Weights of a small GPT-style language model, trained from scratch on English Wikipedia.
Architecture: RMSNorm before each block, rotary positions, no biases in attention or MLP, untied embeddings.
Training: a variant of SOAP for these matrices, 3541 steps.
Each number is 200 + 30 x the weight over the matrix's rms, rounded and kept within 0 to 999. Layers, rows and columns count from 0.

# layer 7 MLP up, 128x128, rms 0.238, rows 5-23, columns 0-127
204,209,163,206,208,192,191,228,164,207,236,179,186,181,205,213,185,219,195,206,155,246,206,251,131,243,161,223,223,182,217,233,235,215,216,224,249,199,210,196,210,216,207,161,204,213,246,248,232,169,194,222,199,168,220,209,178,220,119,209,185,249,172,204,206,210,239,223,146,196,175,214,191,195,198,211,158,234,209,191,228,197,213,181,167,189,197,205,183,170,201,197,232,202,226,218,292,251,175,209,182,193,188,146,204,180,207,203,214,227,210,246,233,198,181,241,174,257,210,194,228,212,169,184,187,180,194,192
205,242,223,204,154,272,155,252,154,159,168,217,226,188,159,200,252,242,217,185,199,196,205,193,169,222,242,220,226,200,263,171,198,197,173,240,198,233,240,203,228,236,214,231,174,168,172,193,125,168,132,165,224,266,169,202,145,160,184,232,276,156,239,142,192,188,214,201,191,155,206,202,228,172,223,168,197,173,235,227,190,181,198,208,195,207,191,179,202,196,217,250,195,204,213,191,218,248,225,215,203,179,227,188,238,194,237,188,212,204,193,186,181,167,203,201,184,187,189,192,195,192,241,238,193,216,235,170
205,201,226,189,242,173,166,193,207,123,150,223,219,217,183,150,191,182,178,188,166,185,215,248,167,207,275,226,160,187,168,196,231,189,195,211,187,180,181,210,256,192,256,259,201,215,198,245,189,183,163,227,218,212,180,184,166,161,194,191,229,218,208,230,221,220,183,170,211,193,180,201,252,147,175,180,184,226,183,190,208,201,185,226,154,209,220,228,172,175,193,212,254,135,184,208,160,166,216,189,166,159,227,190,198,195,157,207,188,176,227,280,253,258,232,211,135,218,211,215,207,193,226,209,230,187,213,167
223,233,199,208,196,261,264,153,202,185,203,148,163,183,237,203,189,207,233,185,227,227,192,156,209,143,158,194,178,192,212,235,235,191,226,206,216,244,156,213,229,183,252,186,139,203,225,209,224,226,180,163,217,204,195,199,219,219,221,224,130,160,202,192,160,243,192,189,247,203,261,192,144,193,156,233,218,187,218,179,231,136,186,183,132,198,218,178,220,194,181,223,146,203,185,176,196,230,209,303,201,251,196,166,204,218,188,246,208,247,204,188,154,196,195,154,241,195,231,230,226,205,188,193,179,220,197,237
214,185,200,222,208,156,164,256,121,187,222,149,191,264,215,237,226,219,151,196,209,186,245,246,215,260,255,210,192,149,228,226,174,149,171,199,211,205,200,210,170,183,188,159,233,173,190,218,219,195,156,234,236,166,201,216,247,251,166,235,200,198,208,154,225,238,198,164,214,259,227,227,212,192,185,177,198,199,215,241,215,177,198,202,259,160,234,169,204,226,217,182,174,177,182,206,159,207,231,207,177,137,168,260,205,217,188,240,179,164,201,194,174,186,175,196,197,201,180,263,151,193,239,203,172,197,226,179
199,236,155,214,167,238,209,221,236,232,157,153,210,183,139,189,159,247,130,168,173,170,224,261,129,158,220,189,214,228,201,211,207,208,176,214,176,178,238,229,151,178,211,189,267,168,141,152,183,162,201,171,203,140,170,278,208,222,181,220,243,189,208,170,245,208,183,252,212,164,164,195,210,189,227,146,169,191,229,246,162,194,238,203,229,205,188,233,201,190,195,193,162,218,209,186,197,215,219,193,213,199,209,258,212,116,206,226,197,204,184,196,225,252,154,231,199,200,174,198,174,191,158,193,242,204,186,170
191,143,233,197,183,166,213,226,197,146,237,197,181,181,194,236,158,197,240,249,149,218,178,143,168,196,177,169,225,173,225,158,207,201,229,215,197,252,184,183,200,156,258,213,228,174,250,185,190,190,190,186,184,175,220,196,265,251,184,176,185,154,167,215,205,216,191,218,187,200,190,229,217,239,231,203,205,161,123,220,192,172,200,167,177,192,179,185,208,177,225,223,157,178,177,241,160,216,201,239,236,184,239,193,232,149,186,167,155,195,202,182,218,195,196,207,202,247,198,163,248,189,160,252,226,162,206,243
194,178,248,148,227,194,159,209,188,203,164,198,160,217,175,219,171,225,208,197,212,214,177,207,278,166,204,214,181,219,202,201,258,202,173,172,177,241,230,234,249,205,220,206,199,226,280,171,235,217,223,199,138,178,177,210,209,201,188,230,191,150,226,205,203,202,157,175,214,235,222,171,190,216,188,246,169,248,234,177,248,234,193,160,189,178,226,243,229,217,189,181,224,220,219,228,172,183,235,198,180,173,199,199,211,226,144,219,244,192,220,227,208,217,186,212,180,185,236,256,142,189,161,192,208,212,147,213
235,207,188,235,170,201,266,212,196,196,175,202,257,195,225,234,172,159,191,196,195,223,145,204,230,202,198,212,216,191,188,214,148,154,241,147,208,114,214,178,223,233,213,173,191,241,193,205,192,207,249,179,231,189,168,192,164,244,176,180,184,162,237,197,226,220,226,187,207,184,276,155,193,198,173,220,219,198,174,208,143,189,263,154,160,179,242,244,206,195,143,203,201,282,222,223,202,199,167,196,254,199,211,142,195,250,276,152,199,223,218,243,232,203,199,193,223,189,181,167,198,165,236,205,204,173,253,181
263,218,211,212,176,165,269,135,237,175,146,155,179,207,230,153,193,195,199,214,160,182,197,209,214,190,217,191,220,150,192,231,224,138,189,266,206,203,203,240,183,192,186,176,204,226,204,202,244,220,201,208,237,195,186,193,219,221,215,156,261,210,186,184,188,218,180,213,204,223,198,154,200,184,211,269,221,165,171,169,163,208,200,224,208,192,161,204,285,162,178,128,213,212,251,215,195,210,272,228,235,206,192,188,188,238,208,218,160,279,180,190,199,150,195,254,181,170,187,198,191,194,188,149,238,224,217,254
281,235,221,214,203,217,190,187,247,197,184,132,181,202,242,182,201,201,181,193,220,178,245,204,224,171,201,198,197,211,226,184,155,214,225,236,238,210,154,193,204,221,175,225,225,198,233,274,199,253,199,194,233,204,216,183,228,212,195,185,244,167,194,215,247,219,229,210,208,177,207,181,233,200,195,186,177,216,204,199,226,183,207,190,172,160,173,144,170,190,217,167,213,171,191,229,188,198,210,239,168,178,138,189,190,219,279,204,190,142,199,166,187,221,200,187,141,207,287,202,155,246,216,178,168,200,151,154
204,221,180,216,216,105,206,198,221,170,220,155,211,244,185,223,164,161,198,265,177,222,214,241,210,219,236,184,228,249,203,179,187,156,207,207,181,224,198,186,217,189,188,181,182,162,220,207,229,257,173,166,211,214,176,153,121,224,196,205,222,161,189,155,212,174,148,175,148,200,178,198,209,201,177,170,165,198,176,219,208,190,169,190,214,153,180,204,168,208,203,214,211,175,202,198,250,158,232,177,193,195,179,230,203,240,225,162,232,218,194,227,243,212,224,201,221,210,177,203,186,207,215,224,218,184,198,212
140,185,215,222,232,165,182,197,185,203,231,202,150,205,186,204,169,170,259,154,167,265,217,150,182,147,188,216,207,208,235,216,195,204,159,181,209,206,203,174,204,192,196,166,184,236,167,203,179,224,255,184,223,268,194,191,194,194,216,187,183,172,230,180,215,218,234,227,233,203,263,186,194,214,167,132,194,250,217,207,238,140,171,176,198,172,192,176,205,156,221,167,191,199,199,222,178,222,243,217,223,184,145,194,185,230,201,242,235,200,202,176,179,234,226,196,245,197,172,227,209,252,136,286,165,249,196,222
206,122,215,214,197,194,191,203,221,209,193,242,226,231,201,125,198,216,179,232,197,253,199,161,166,225,207,171,158,174,203,187,135,187,230,192,202,174,150,200,183,183,200,207,204,183,202,160,213,198,181,234,154,163,253,181,245,185,168,180,200,186,176,192,192,223,228,241,177,192,203,226,174,211,213,262,189,164,211,184,180,167,185,204,286,183,179,218,178,167,167,195,190,203,171,252,196,206,188,158,153,222,210,218,213,234,211,216,192,211,253,170,213,232,234,198,174,166,207,180,234,205,221,199,161,177,203,244
197,184,281,216,178,252,178,218,219,190,183,176,187,218,184,206,209,184,240,202,224,212,216,241,207,145,225,217,231,215,177,201,180,201,140,230,233,207,199,165,211,230,204,212,147,174,203,223,226,232,203,202,146,230,203,153,221,221,237,211,217,150,195,210,182,237,137,192,228,229,228,193,241,157,190,173,199,205,222,209,220,220,226,207,191,204,215,215,204,156,187,177,200,198,189,154,181,217,146,266,158,166,180,219,159,177,207,180,230,220,185,217,122,281,162,199,213,238,205,225,221,214,195,168,238,255,183,230
171,230,223,260,159,212,235,189,132,145,248,165,162,213,193,164,165,218,210,191,225,178,221,191,113,223,200,257,159,195,189,243,209,177,231,219,207,196,207,190,222,218,168,158,224,187,251,141,130,215,171,231,212,209,255,177,177,186,242,186,224,142,264,232,221,188,216,211,164,205,230,184,206,196,162,208,202,228,236,227,218,222,245,241,174,238,220,172,159,196,194,223,228,186,172,187,177,206,195,221,215,194,175,136,231,205,177,191,169,211,189,277,175,218,194,214,190,142,207,247,181,146,180,225,236,238,196,210
194,231,240,194,207,174,167,229,188,179,193,254,209,186,188,189,195,151,208,169,199,217,190,198,237,178,250,218,197,181,212,189,194,138,212,239,212,230,190,152,189,206,145,223,129,214,238,232,184,197,187,179,237,190,194,189,218,198,205,211,239,183,164,215,196,168,254,192,186,158,180,245,194,207,155,202,204,244,187,236,210,178,166,206,159,191,199,211,216,251,235,227,198,173,214,210,205,210,216,156,208,185,252,212,222,190,214,173,173,217,179,161,210,197,228,186,293,191,176,166,212,200,173,215,151,200,189,222
201,228,144,154,201,192,218,227,186,202,273,200,198,212,161,186,187,205,215,214,224,221,173,200,229,185,169,190,112,173,187,213,219,229,248,183,166,237,223,110,208,177,173,193,145,211,245,221,248,204,164,231,216,184,225,236,235,207,164,156,193,212,225,182,217,148,242,240,184,196,203,215,193,204,215,194,212,201,171,195,213,240,236,209,201,210,167,210,242,195,205,160,143,223,208,225,237,223,211,188,195,258,214,149,197,197,176,180,184,226,238,179,246,239,177,279,196,120,188,216,231,187,234,236,160,221,199,229
184,169,197,180,166,231,182,208,193,192,187,191,186,178,215,140,185,227,205,164,171,155,202,249,167,208,196,186,226,188,188,217,220,194,258,213,252,159,231,259,215,194,210,166,141,146,248,224,221,230,198,162,178,259,214,212,225,124,189,212,152,171,213,231,173,212,200,229,199,150,164,151,232,167,192,165,188,170,195,207,263,188,184,154,135,240,203,197,182,196,204,173,211,260,164,206,189,235,225,195,190,221,210,230,193,249,230,177,193,294,212,220,207,184,193,142,165,177,270,195,179,155,234,235,215,220,276,205
# layer 7 MLP down (transposed), 128x128, rms 0.224, rows 5-22, columns 0-127
218,213,166,168,214,203,208,203,215,223,196,214,195,205,156,215,207,172,199,199,212,214,242,216,159,222,211,173,177,198,169,210,253,179,197,145,214,209,202,183,215,217,185,183,190,247,184,152,217,188,201,193,227,138,194,243,219,223,185,160,154,159,152,236,218,158,211,192,181,188,174,209,187,179,215,185,238,239,264,179,190,155,220,164,216,223,171,276,211,232,255,68,216,241,197,199,203,208,201,236,210,166,190,153,233,191,190,206,224,191,178,136,205,201,207,224,211,199,171,224,170,189,202,253,177,209,187,231
209,181,211,222,235,202,166,222,187,228,181,164,168,195,195,203,151,197,198,272,182,191,188,187,229,181,251,259,164,216,166,233,169,194,223,190,157,195,267,177,197,265,183,171,210,188,231,232,164,218,168,200,229,232,262,173,212,209,222,221,244,183,229,170,203,171,240,214,137,209,244,230,219,192,235,204,186,226,176,194,209,239,212,166,185,215,195,157,173,256,198,224,282,216,212,275,146,141,237,239,229,199,176,264,223,206,195,232,162,203,227,198,170,207,199,194,218,210,219,197,236,213,233,237,157,241,250,178
183,205,187,201,237,200,251,225,237,163,219,244,169,163,193,176,211,206,210,293,190,232,181,222,207,181,204,204,205,232,225,189,234,220,128,195,194,175,172,209,171,179,187,214,222,228,192,224,228,161,207,195,207,193,237,217,257,211,224,211,158,231,215,229,223,155,176,216,242,236,170,237,197,199,132,170,176,239,137,194,225,163,177,172,210,121,219,274,193,203,192,212,208,180,239,210,136,193,202,264,197,184,178,169,219,217,188,217,182,216,187,207,161,224,192,217,168,201,234,199,170,205,149,187,182,225,204,152
260,217,134,159,118,208,218,173,226,170,219,147,152,207,157,178,179,128,204,192,205,168,221,166,199,186,282,196,167,185,242,180,159,183,272,243,245,189,210,142,227,201,247,208,158,208,175,193,187,235,233,206,205,170,219,222,186,239,247,193,209,204,184,188,203,186,207,162,186,192,247,181,196,225,134,208,193,174,277,167,245,167,217,162,182,203,203,145,236,172,225,196,179,181,217,187,186,173,202,185,194,247,204,190,164,183,219,173,181,209,280,209,181,168,191,154,182,237,220,153,180,202,209,219,195,171,197,216
203,223,197,162,225,199,215,229,195,205,185,185,196,198,182,214,173,217,188,213,164,243,200,222,196,182,203,187,166,270,185,184,206,200,187,155,222,236,211,172,165,219,188,161,206,208,231,194,169,226,203,194,169,152,175,247,218,191,249,198,214,234,213,159,265,214,214,116,173,145,226,191,210,196,204,216,236,166,212,248,233,169,175,127,184,115,255,225,209,212,205,172,122,187,217,174,174,171,214,211,192,170,221,231,192,238,209,241,252,198,217,146,207,217,220,176,182,225,223,193,182,193,196,209,203,199,117,207
196,225,233,146,173,189,212,241,198,181,232,207,252,169,153,199,210,207,232,216,256,230,194,259,199,197,197,154,168,223,149,252,221,212,195,224,220,227,280,253,172,188,139,252,224,210,235,224,198,217,247,179,202,158,182,207,241,271,221,268,144,204,192,254,213,185,170,179,209,170,156,171,170,229,163,179,230,209,237,203,191,139,194,246,221,187,268,182,254,230,177,155,211,190,212,189,213,239,197,258,213,255,201,225,195,223,190,193,134,224,229,217,234,158,192,214,221,208,181,207,138,159,208,235,233,214,275,176
222,209,229,221,212,215,195,178,151,204,244,228,187,206,186,162,261,174,206,208,197,179,192,203,234,182,258,181,209,212,160,212,210,229,213,192,180,204,256,152,219,198,206,238,159,195,189,195,233,192,247,216,159,200,213,278,216,206,200,184,201,182,224,226,216,201,234,203,212,220,202,223,238,192,218,225,160,231,185,214,218,241,205,198,165,140,195,144,192,175,230,245,162,211,218,216,227,170,187,211,181,175,200,183,130,234,165,245,206,232,159,167,228,155,199,226,119,190,184,194,185,172,204,140,198,239,214,153
235,136,160,235,180,214,158,223,198,202,198,211,168,232,234,246,172,181,210,176,179,193,235,199,210,198,270,202,188,180,201,214,162,189,224,178,218,197,147,233,197,208,252,172,214,208,172,231,220,201,201,185,204,238,199,166,192,160,191,132,228,185,170,203,218,249,191,228,274,189,249,167,184,235,225,183,193,215,206,195,148,195,244,208,211,256,221,221,212,160,204,208,152,180,229,174,175,200,214,187,166,204,197,236,170,235,271,158,199,186,162,194,178,220,197,204,222,201,202,166,234,199,248,241,240,203,222,179
235,219,137,262,178,181,166,209,206,196,189,180,178,167,290,222,187,125,228,194,214,224,208,223,155,170,207,174,194,202,207,216,194,190,236,254,210,193,228,204,216,284,253,175,168,226,234,159,237,194,195,206,227,214,205,239,157,206,228,168,211,184,246,189,252,202,191,211,215,243,174,200,191,239,240,243,248,128,214,216,185,148,196,201,220,183,195,181,211,259,252,255,244,228,221,253,158,216,215,192,177,242,213,176,208,234,209,189,189,212,207,210,212,222,141,179,176,231,211,181,202,191,164,271,218,159,198,196
205,217,212,192,118,150,230,232,225,167,178,224,207,197,189,231,190,166,244,250,234,193,259,174,180,221,234,197,196,178,198,175,254,192,264,173,205,235,210,216,170,218,203,216,220,213,216,271,210,207,225,180,193,224,191,176,167,208,215,152,191,141,202,197,162,209,188,184,225,200,182,210,166,218,196,229,199,181,215,203,199,235,195,157,219,177,246,185,228,182,221,196,174,260,226,174,208,178,227,209,160,199,247,215,199,237,205,189,199,214,197,190,170,166,206,190,210,223,186,231,212,197,251,212,223,218,242,216
222,193,156,224,234,254,194,191,179,195,207,177,190,210,158,243,199,194,258,199,247,122,237,247,245,194,215,161,205,195,177,221,192,197,187,165,181,228,163,254,191,217,215,167,133,167,218,228,184,226,188,208,200,260,180,214,141,183,176,184,244,209,152,219,191,221,176,201,239,194,170,179,185,262,211,186,217,182,181,159,183,181,232,237,242,213,225,190,220,247,184,180,207,189,195,179,206,209,228,153,220,250,194,195,174,184,216,193,198,159,143,195,199,157,224,160,212,217,168,211,230,202,167,214,231,194,202,186
179,219,238,153,158,185,172,223,202,215,231,249,181,193,188,198,180,190,193,185,181,200,202,181,182,234,193,158,181,244,220,243,220,229,224,163,213,182,171,185,229,221,189,164,219,140,197,219,176,212,206,205,190,229,197,235,220,221,181,226,164,159,240,197,229,165,170,227,200,197,185,198,220,204,173,195,188,178,180,190,191,201,215,211,172,224,230,206,162,152,200,230,188,178,188,195,203,179,205,219,171,160,158,220,188,189,280,188,207,225,180,210,157,200,197,217,290,198,172,223,166,210,272,245,181,184,247,209
210,191,243,192,129,204,216,216,215,223,211,207,195,214,198,212,169,173,266,198,207,188,249,264,208,198,108,216,172,195,182,229,220,212,169,232,159,150,196,219,170,196,220,171,166,211,175,210,203,152,203,196,175,226,210,172,208,177,188,226,229,233,199,203,233,199,217,221,139,251,245,197,151,259,171,217,193,240,217,191,163,202,227,224,260,212,188,203,193,191,163,236,227,168,175,163,264,225,226,254,148,218,208,244,226,229,173,198,192,194,194,192,212,240,243,188,198,167,168,158,236,216,217,211,211,205,165,201
232,133,172,214,168,249,216,219,247,184,209,226,212,247,190,240,190,220,189,223,152,218,210,171,220,157,213,227,193,177,214,231,215,209,190,193,238,195,249,153,215,166,264,208,194,196,154,162,205,195,212,179,159,199,202,193,193,238,188,179,187,201,176,166,188,198,270,201,192,204,195,167,219,209,166,177,149,231,202,192,228,191,179,173,209,129,196,214,216,253,199,278,218,219,192,224,239,189,211,194,160,187,194,212,217,135,234,184,208,190,188,228,186,196,208,168,160,184,193,173,191,209,182,178,213,261,186,227
168,187,195,186,203,216,174,262,215,183,206,253,145,156,207,197,224,198,197,186,236,197,202,168,177,170,202,279,219,178,226,152,212,202,203,213,205,199,167,187,192,211,167,193,179,208,241,171,241,191,145,165,239,129,199,181,187,167,211,191,220,195,189,203,187,186,243,193,231,240,233,150,159,185,242,169,191,214,219,179,169,225,195,194,234,218,242,192,202,102,213,175,240,192,189,190,208,182,221,149,228,175,187,170,146,224,195,201,229,176,178,181,151,185,236,232,197,228,198,233,141,197,215,271,188,164,223,115
199,192,199,152,182,231,190,232,160,215,225,211,205,211,183,180,193,133,190,131,170,138,208,266,186,188,215,208,197,158,225,217,187,171,281,164,166,150,183,161,175,212,213,155,207,169,212,219,179,175,214,152,153,223,124,203,144,192,161,203,190,193,193,214,235,205,254,209,179,213,239,270,205,190,153,295,167,232,178,199,205,196,235,199,228,218,157,181,172,207,161,168,207,190,153,203,195,198,186,223,204,266,176,163,179,152,187,244,222,167,193,164,266,233,128,209,232,209,147,237,199,184,217,168,245,236,187,209
245,189,218,183,192,225,215,264,197,195,191,194,203,213,254,169,195,216,152,221,201,218,173,221,230,217,202,202,196,213,207,200,157,229,222,159,160,228,219,231,200,193,198,182,160,200,179,186,228,206,192,201,247,151,194,231,190,156,124,215,182,230,205,176,168,151,201,188,202,237,178,253,184,236,200,174,191,218,210,135,192,225,200,223,152,230,190,221,212,194,195,157,203,175,165,253,168,129,205,197,186,196,199,215,182,187,165,212,214,252,152,241,171,168,212,168,177,211,202,207,187,183,146,263,213,163,191,235
230,176,204,207,233,184,231,215,173,229,227,181,167,236,221,210,168,190,214,218,166,157,143,196,270,258,216,218,210,215,272,142,195,228,203,170,190,198,205,172,181,205,209,189,212,165,184,181,235,242,293,198,219,202,234,240,215,163,219,199,210,251,149,223,160,229,228,193,211,211,203,211,197,248,220,135,251,212,165,175,176,209,213,241,204,174,160,188,211,169,201,178,155,167,229,216,196,261,135,172,189,193,191,176,184,211,239,176,193,179,218,170,243,210,165,156,196,196,195,197,266,187,222,207,208,239,161,175
# layer 7 MLP gate, 128x128, rms 0.238, rows 6-23, columns 0-127
191,218,186,235,204,289,214,210,129,162,199,255,192,198,197,205,164,206,212,144,184,183,177,197,228,268,177,180,163,185,197,182,201,189,212,203,230,219,237,192,173,182,202,197,178,208,165,186,216,204,191,221,190,228,201,193,185,224,238,246,178,206,214,222,195,208,208,185,201,193,200,147,191,195,153,206,159,181,185,230,237,260,200,186,195,239,158,154,200,152,222,220,268,171,227,228,206,185,186,195,259,260,191,186,206,231,243,161,246,217,216,212,180,201,218,211,181,126,223,179,190,231,219,179,205,196,127,240
195,164,207,226,234,197,185,181,193,212,255,244,193,216,201,189,217,174,160,209,194,169,178,179,218,181,245,216,231,178,235,213,192,189,205,155,186,220,186,216,201,189,191,218,170,187,188,214,229,175,234,172,204,219,190,207,194,184,209,219,164,226,172,263,196,179,174,225,202,213,168,203,163,191,173,218,170,172,152,216,196,168,239,194,159,209,233,275,161,161,229,227,271,202,157,178,191,216,221,193,166,209,283,191,183,232,207,197,159,179,137,187,173,225,188,194,202,176,192,177,242,213,189,185,221,220,186,161
174,169,228,134,230,211,172,238,215,204,177,172,233,199,221,230,183,208,186,241,182,188,189,187,207,240,202,239,169,221,215,206,213,177,158,236,141,189,171,171,223,189,240,137,203,206,208,264,196,210,168,276,155,201,189,242,239,195,192,182,184,228,221,233,196,154,146,244,226,213,140,155,220,174,207,214,178,166,197,193,156,169,184,222,269,191,225,215,184,194,149,245,228,232,193,223,249,143,180,199,194,164,201,196,165,194,213,182,185,142,211,270,238,255,243,198,213,223,189,257,195,184,193,250,222,275,201,188
216,183,248,264,207,239,170,236,162,173,240,226,192,207,208,257,234,189,172,212,190,200,204,205,195,201,273,207,152,186,248,199,223,177,106,142,229,144,225,184,161,220,212,191,201,181,135,219,160,219,209,230,190,185,257,211,189,255,187,204,191,210,257,183,226,157,162,163,237,201,225,190,245,193,206,186,188,240,178,238,196,189,227,185,220,191,225,218,184,185,185,179,183,150,179,184,156,182,168,225,199,186,176,259,194,204,165,222,187,226,231,201,182,176,174,195,220,198,172,213,148,230,186,161,173,217,187,231
210,189,156,195,131,202,193,171,182,183,229,208,253,198,139,201,234,180,184,255,209,209,199,218,156,159,172,186,175,175,184,180,234,212,239,236,169,209,247,237,138,142,245,240,217,115,201,167,135,214,218,158,227,219,210,250,188,250,175,131,209,215,255,226,190,177,167,217,205,192,229,245,210,172,195,203,163,213,244,209,179,190,241,203,209,197,169,122,152,167,230,193,168,195,219,221,124,199,172,192,222,180,251,195,155,211,169,216,225,232,249,258,199,169,260,238,216,181,219,199,168,124,143,167,222,185,182,179
213,172,179,217,204,176,176,224,172,169,204,217,214,206,209,212,187,182,204,260,223,207,180,201,192,187,185,178,211,155,238,194,181,180,189,213,183,251,196,233,239,199,244,159,182,195,228,203,192,235,201,240,194,200,185,186,246,231,203,165,226,162,203,206,167,233,177,162,246,202,211,196,185,150,215,200,187,205,210,230,294,173,217,130,172,191,216,170,205,156,278,154,185,197,235,212,206,170,189,197,172,247,197,186,143,180,206,207,147,199,215,170,204,189,214,171,216,207,200,179,257,166,183,214,256,200,213,216
185,223,198,217,314,201,167,230,213,172,170,179,175,182,225,213,221,152,229,165,252,214,199,227,197,194,172,245,203,181,229,274,234,222,191,197,231,145,211,188,207,200,252,184,178,220,171,197,201,174,167,229,193,167,148,237,145,206,224,211,216,112,235,177,236,206,196,166,219,167,219,227,224,125,176,204,257,200,222,205,192,221,218,210,196,215,195,183,212,210,170,186,184,190,226,226,186,229,197,210,212,141,206,179,185,222,208,244,203,191,165,225,178,183,237,162,162,192,227,241,211,161,185,226,139,257,156,191
146,197,177,160,223,171,202,285,167,208,231,186,208,189,201,200,214,226,179,184,205,214,203,206,223,204,230,231,240,217,214,229,256,219,225,215,175,171,172,207,203,146,218,171,107,172,151,208,216,157,168,192,216,169,173,184,191,214,187,222,194,217,202,169,179,156,197,234,211,163,203,220,232,184,227,177,269,198,174,181,209,214,191,170,218,164,134,213,267,207,236,232,171,226,225,198,211,221,185,232,224,198,147,196,177,175,177,178,235,179,207,206,199,225,212,214,193,239,200,190,186,206,208,259,220,172,230,181
185,172,197,180,263,243,149,235,178,201,228,204,200,224,161,242,207,240,177,238,194,248,194,253,230,225,153,185,184,174,189,201,212,236,160,210,183,190,203,191,205,242,209,224,224,210,230,183,183,168,140,227,211,148,188,207,181,202,246,219,223,233,191,174,184,201,179,160,210,214,211,234,125,195,223,171,181,206,172,225,169,206,193,186,212,179,185,214,161,230,224,202,197,242,161,218,219,197,154,191,199,210,245,219,169,197,163,148,204,220,207,248,218,222,224,192,215,197,217,223,200,228,180,179,227,183,170,169
196,173,184,161,162,196,198,232,269,174,190,229,243,149,227,251,232,201,207,226,219,198,227,244,239,183,247,254,198,172,224,147,188,219,248,188,213,188,157,139,192,232,195,184,172,184,230,203,177,191,191,229,156,169,188,178,189,252,200,131,218,194,209,219,197,199,194,187,218,224,197,173,162,261,245,238,174,157,214,188,189,252,216,236,228,236,191,200,200,197,196,245,213,165,156,214,154,205,217,192,194,177,204,209,201,191,185,137,190,196,193,202,193,248,193,199,182,201,209,184,181,186,192,250,188,168,185,215
186,196,188,199,207,217,199,204,165,232,116,223,223,243,231,234,160,204,171,167,219,171,200,223,164,208,186,212,175,189,249,182,181,196,196,199,208,224,168,214,185,226,165,232,186,243,194,173,166,173,177,162,191,232,187,212,212,164,200,150,239,259,212,211,150,199,226,211,191,180,201,184,214,162,163,146,210,267,224,217,196,215,222,175,191,234,211,152,212,178,232,185,170,239,196,231,179,143,158,193,207,203,221,186,194,195,245,214,205,236,228,163,198,157,193,206,214,172,207,210,228,204,210,229,258,221,229,169
249,219,177,191,194,207,211,189,274,189,182,139,183,141,179,151,189,204,195,252,198,187,252,232,198,195,208,203,129,206,215,199,263,163,187,264,208,208,190,192,233,212,141,188,211,143,178,179,205,213,221,205,275,178,205,160,260,245,183,238,195,189,207,163,166,239,279,205,219,250,210,206,218,197,222,187,150,231,214,214,225,148,253,168,203,194,225,217,176,241,193,212,244,215,177,207,177,135,221,202,222,186,197,184,195,177,204,221,244,196,193,190,174,205,200,276,172,173,234,160,216,125,206,199,172,122,202,182
186,166,193,197,184,176,200,218,188,186,209,209,187,220,222,178,219,230,178,194,235,199,162,191,143,164,223,197,175,190,236,244,225,238,184,212,191,197,231,249,220,138,207,154,209,213,164,197,174,202,205,232,204,211,224,253,186,182,191,224,221,140,235,156,181,221,179,181,200,188,223,199,205,207,215,189,201,231,157,175,185,200,181,190,200,214,236,188,205,136,159,210,135,175,275,242,173,170,209,200,165,184,176,214,259,210,190,182,185,212,230,189,224,191,247,241,197,148,167,197,184,190,227,236,221,166,239,270
185,198,174,180,217,164,207,234,258,193,209,208,214,174,242,207,175,246,135,163,234,188,210,200,208,168,237,217,240,170,177,162,221,191,234,199,226,176,182,236,230,211,233,165,245,186,225,229,206,209,185,210,206,201,200,222,220,201,198,230,211,200,219,163,177,172,226,155,206,174,185,229,147,185,222,173,162,241,219,224,196,201,185,188,202,227,227,192,191,193,207,228,226,175,178,236,246,219,209,190,234,228,201,217,189,182,196,187,186,173,215,255,209,215,242,186,207,218,186,214,187,126,203,218,177,196,206,227
255,215,163,193,217,222,202,185,220,230,174,221,216,174,242,208,220,172,205,267,236,186,235,141,183,168,226,162,184,208,207,231,178,225,179,207,249,207,202,197,204,167,223,273,131,211,195,205,189,171,192,166,223,233,202,192,255,230,242,206,170,253,171,175,175,222,199,220,267,230,162,175,240,182,262,171,172,214,188,142,163,181,193,169,187,181,159,198,187,191,246,238,136,184,192,186,209,193,179,180,175,154,186,202,137,204,240,142,232,223,173,242,190,169,241,194,215,247,239,188,258,224,161,254,183,194,173,209
242,209,198,213,183,211,194,225,142,201,209,174,219,208,211,157,196,255,213,206,179,167,181,197,151,181,263,196,195,231,192,210,222,209,193,202,186,181,146,225,199,210,256,224,216,183,193,205,208,201,184,127,194,239,193,168,213,174,227,213,195,203,200,155,200,239,184,181,172,210,186,151,230,168,215,197,203,189,203,219,180,186,208,198,241,200,229,155,208,173,199,162,181,258,181,145,200,174,153,203,153,236,173,227,283,225,207,205,177,160,206,208,170,179,175,166,174,215,230,202,214,216,169,252,215,184,254,133
159,178,212,209,212,194,240,194,197,206,249,184,211,243,164,173,191,194,205,234,228,196,192,189,203,190,195,218,182,184,247,161,181,247,192,210,191,184,198,239,185,146,250,253,191,189,188,186,176,211,257,210,190,215,227,198,213,178,208,171,171,189,151,175,206,182,205,193,259,233,182,167,155,185,230,163,197,179,150,213,184,222,147,201,167,182,140,233,198,172,178,155,128,254,245,230,171,218,196,207,200,221,249,221,171,202,229,216,258,167,206,253,230,181,171,220,209,159,230,194,221,240,219,198,212,229,216,200
214,197,222,215,207,167,169,205,216,225,152,208,224,157,220,238,163,235,199,156,153,163,141,221,210,180,200,186,210,160,237,202,212,197,202,177,211,219,161,190,152,219,175,126,173,131,234,187,196,254,187,155,200,199,194,165,179,215,179,259,165,183,274,207,142,218,216,154,154,206,133,287,188,245,209,158,180,226,240,242,272,195,207,187,166,274,177,184,221,121,199,162,167,227,133,238,142,242,162,165,198,210,256,125,213,253,228,262,205,224,209,161,200,223,198,216,171,149,202,184,215,193,234,236,201,206,186,172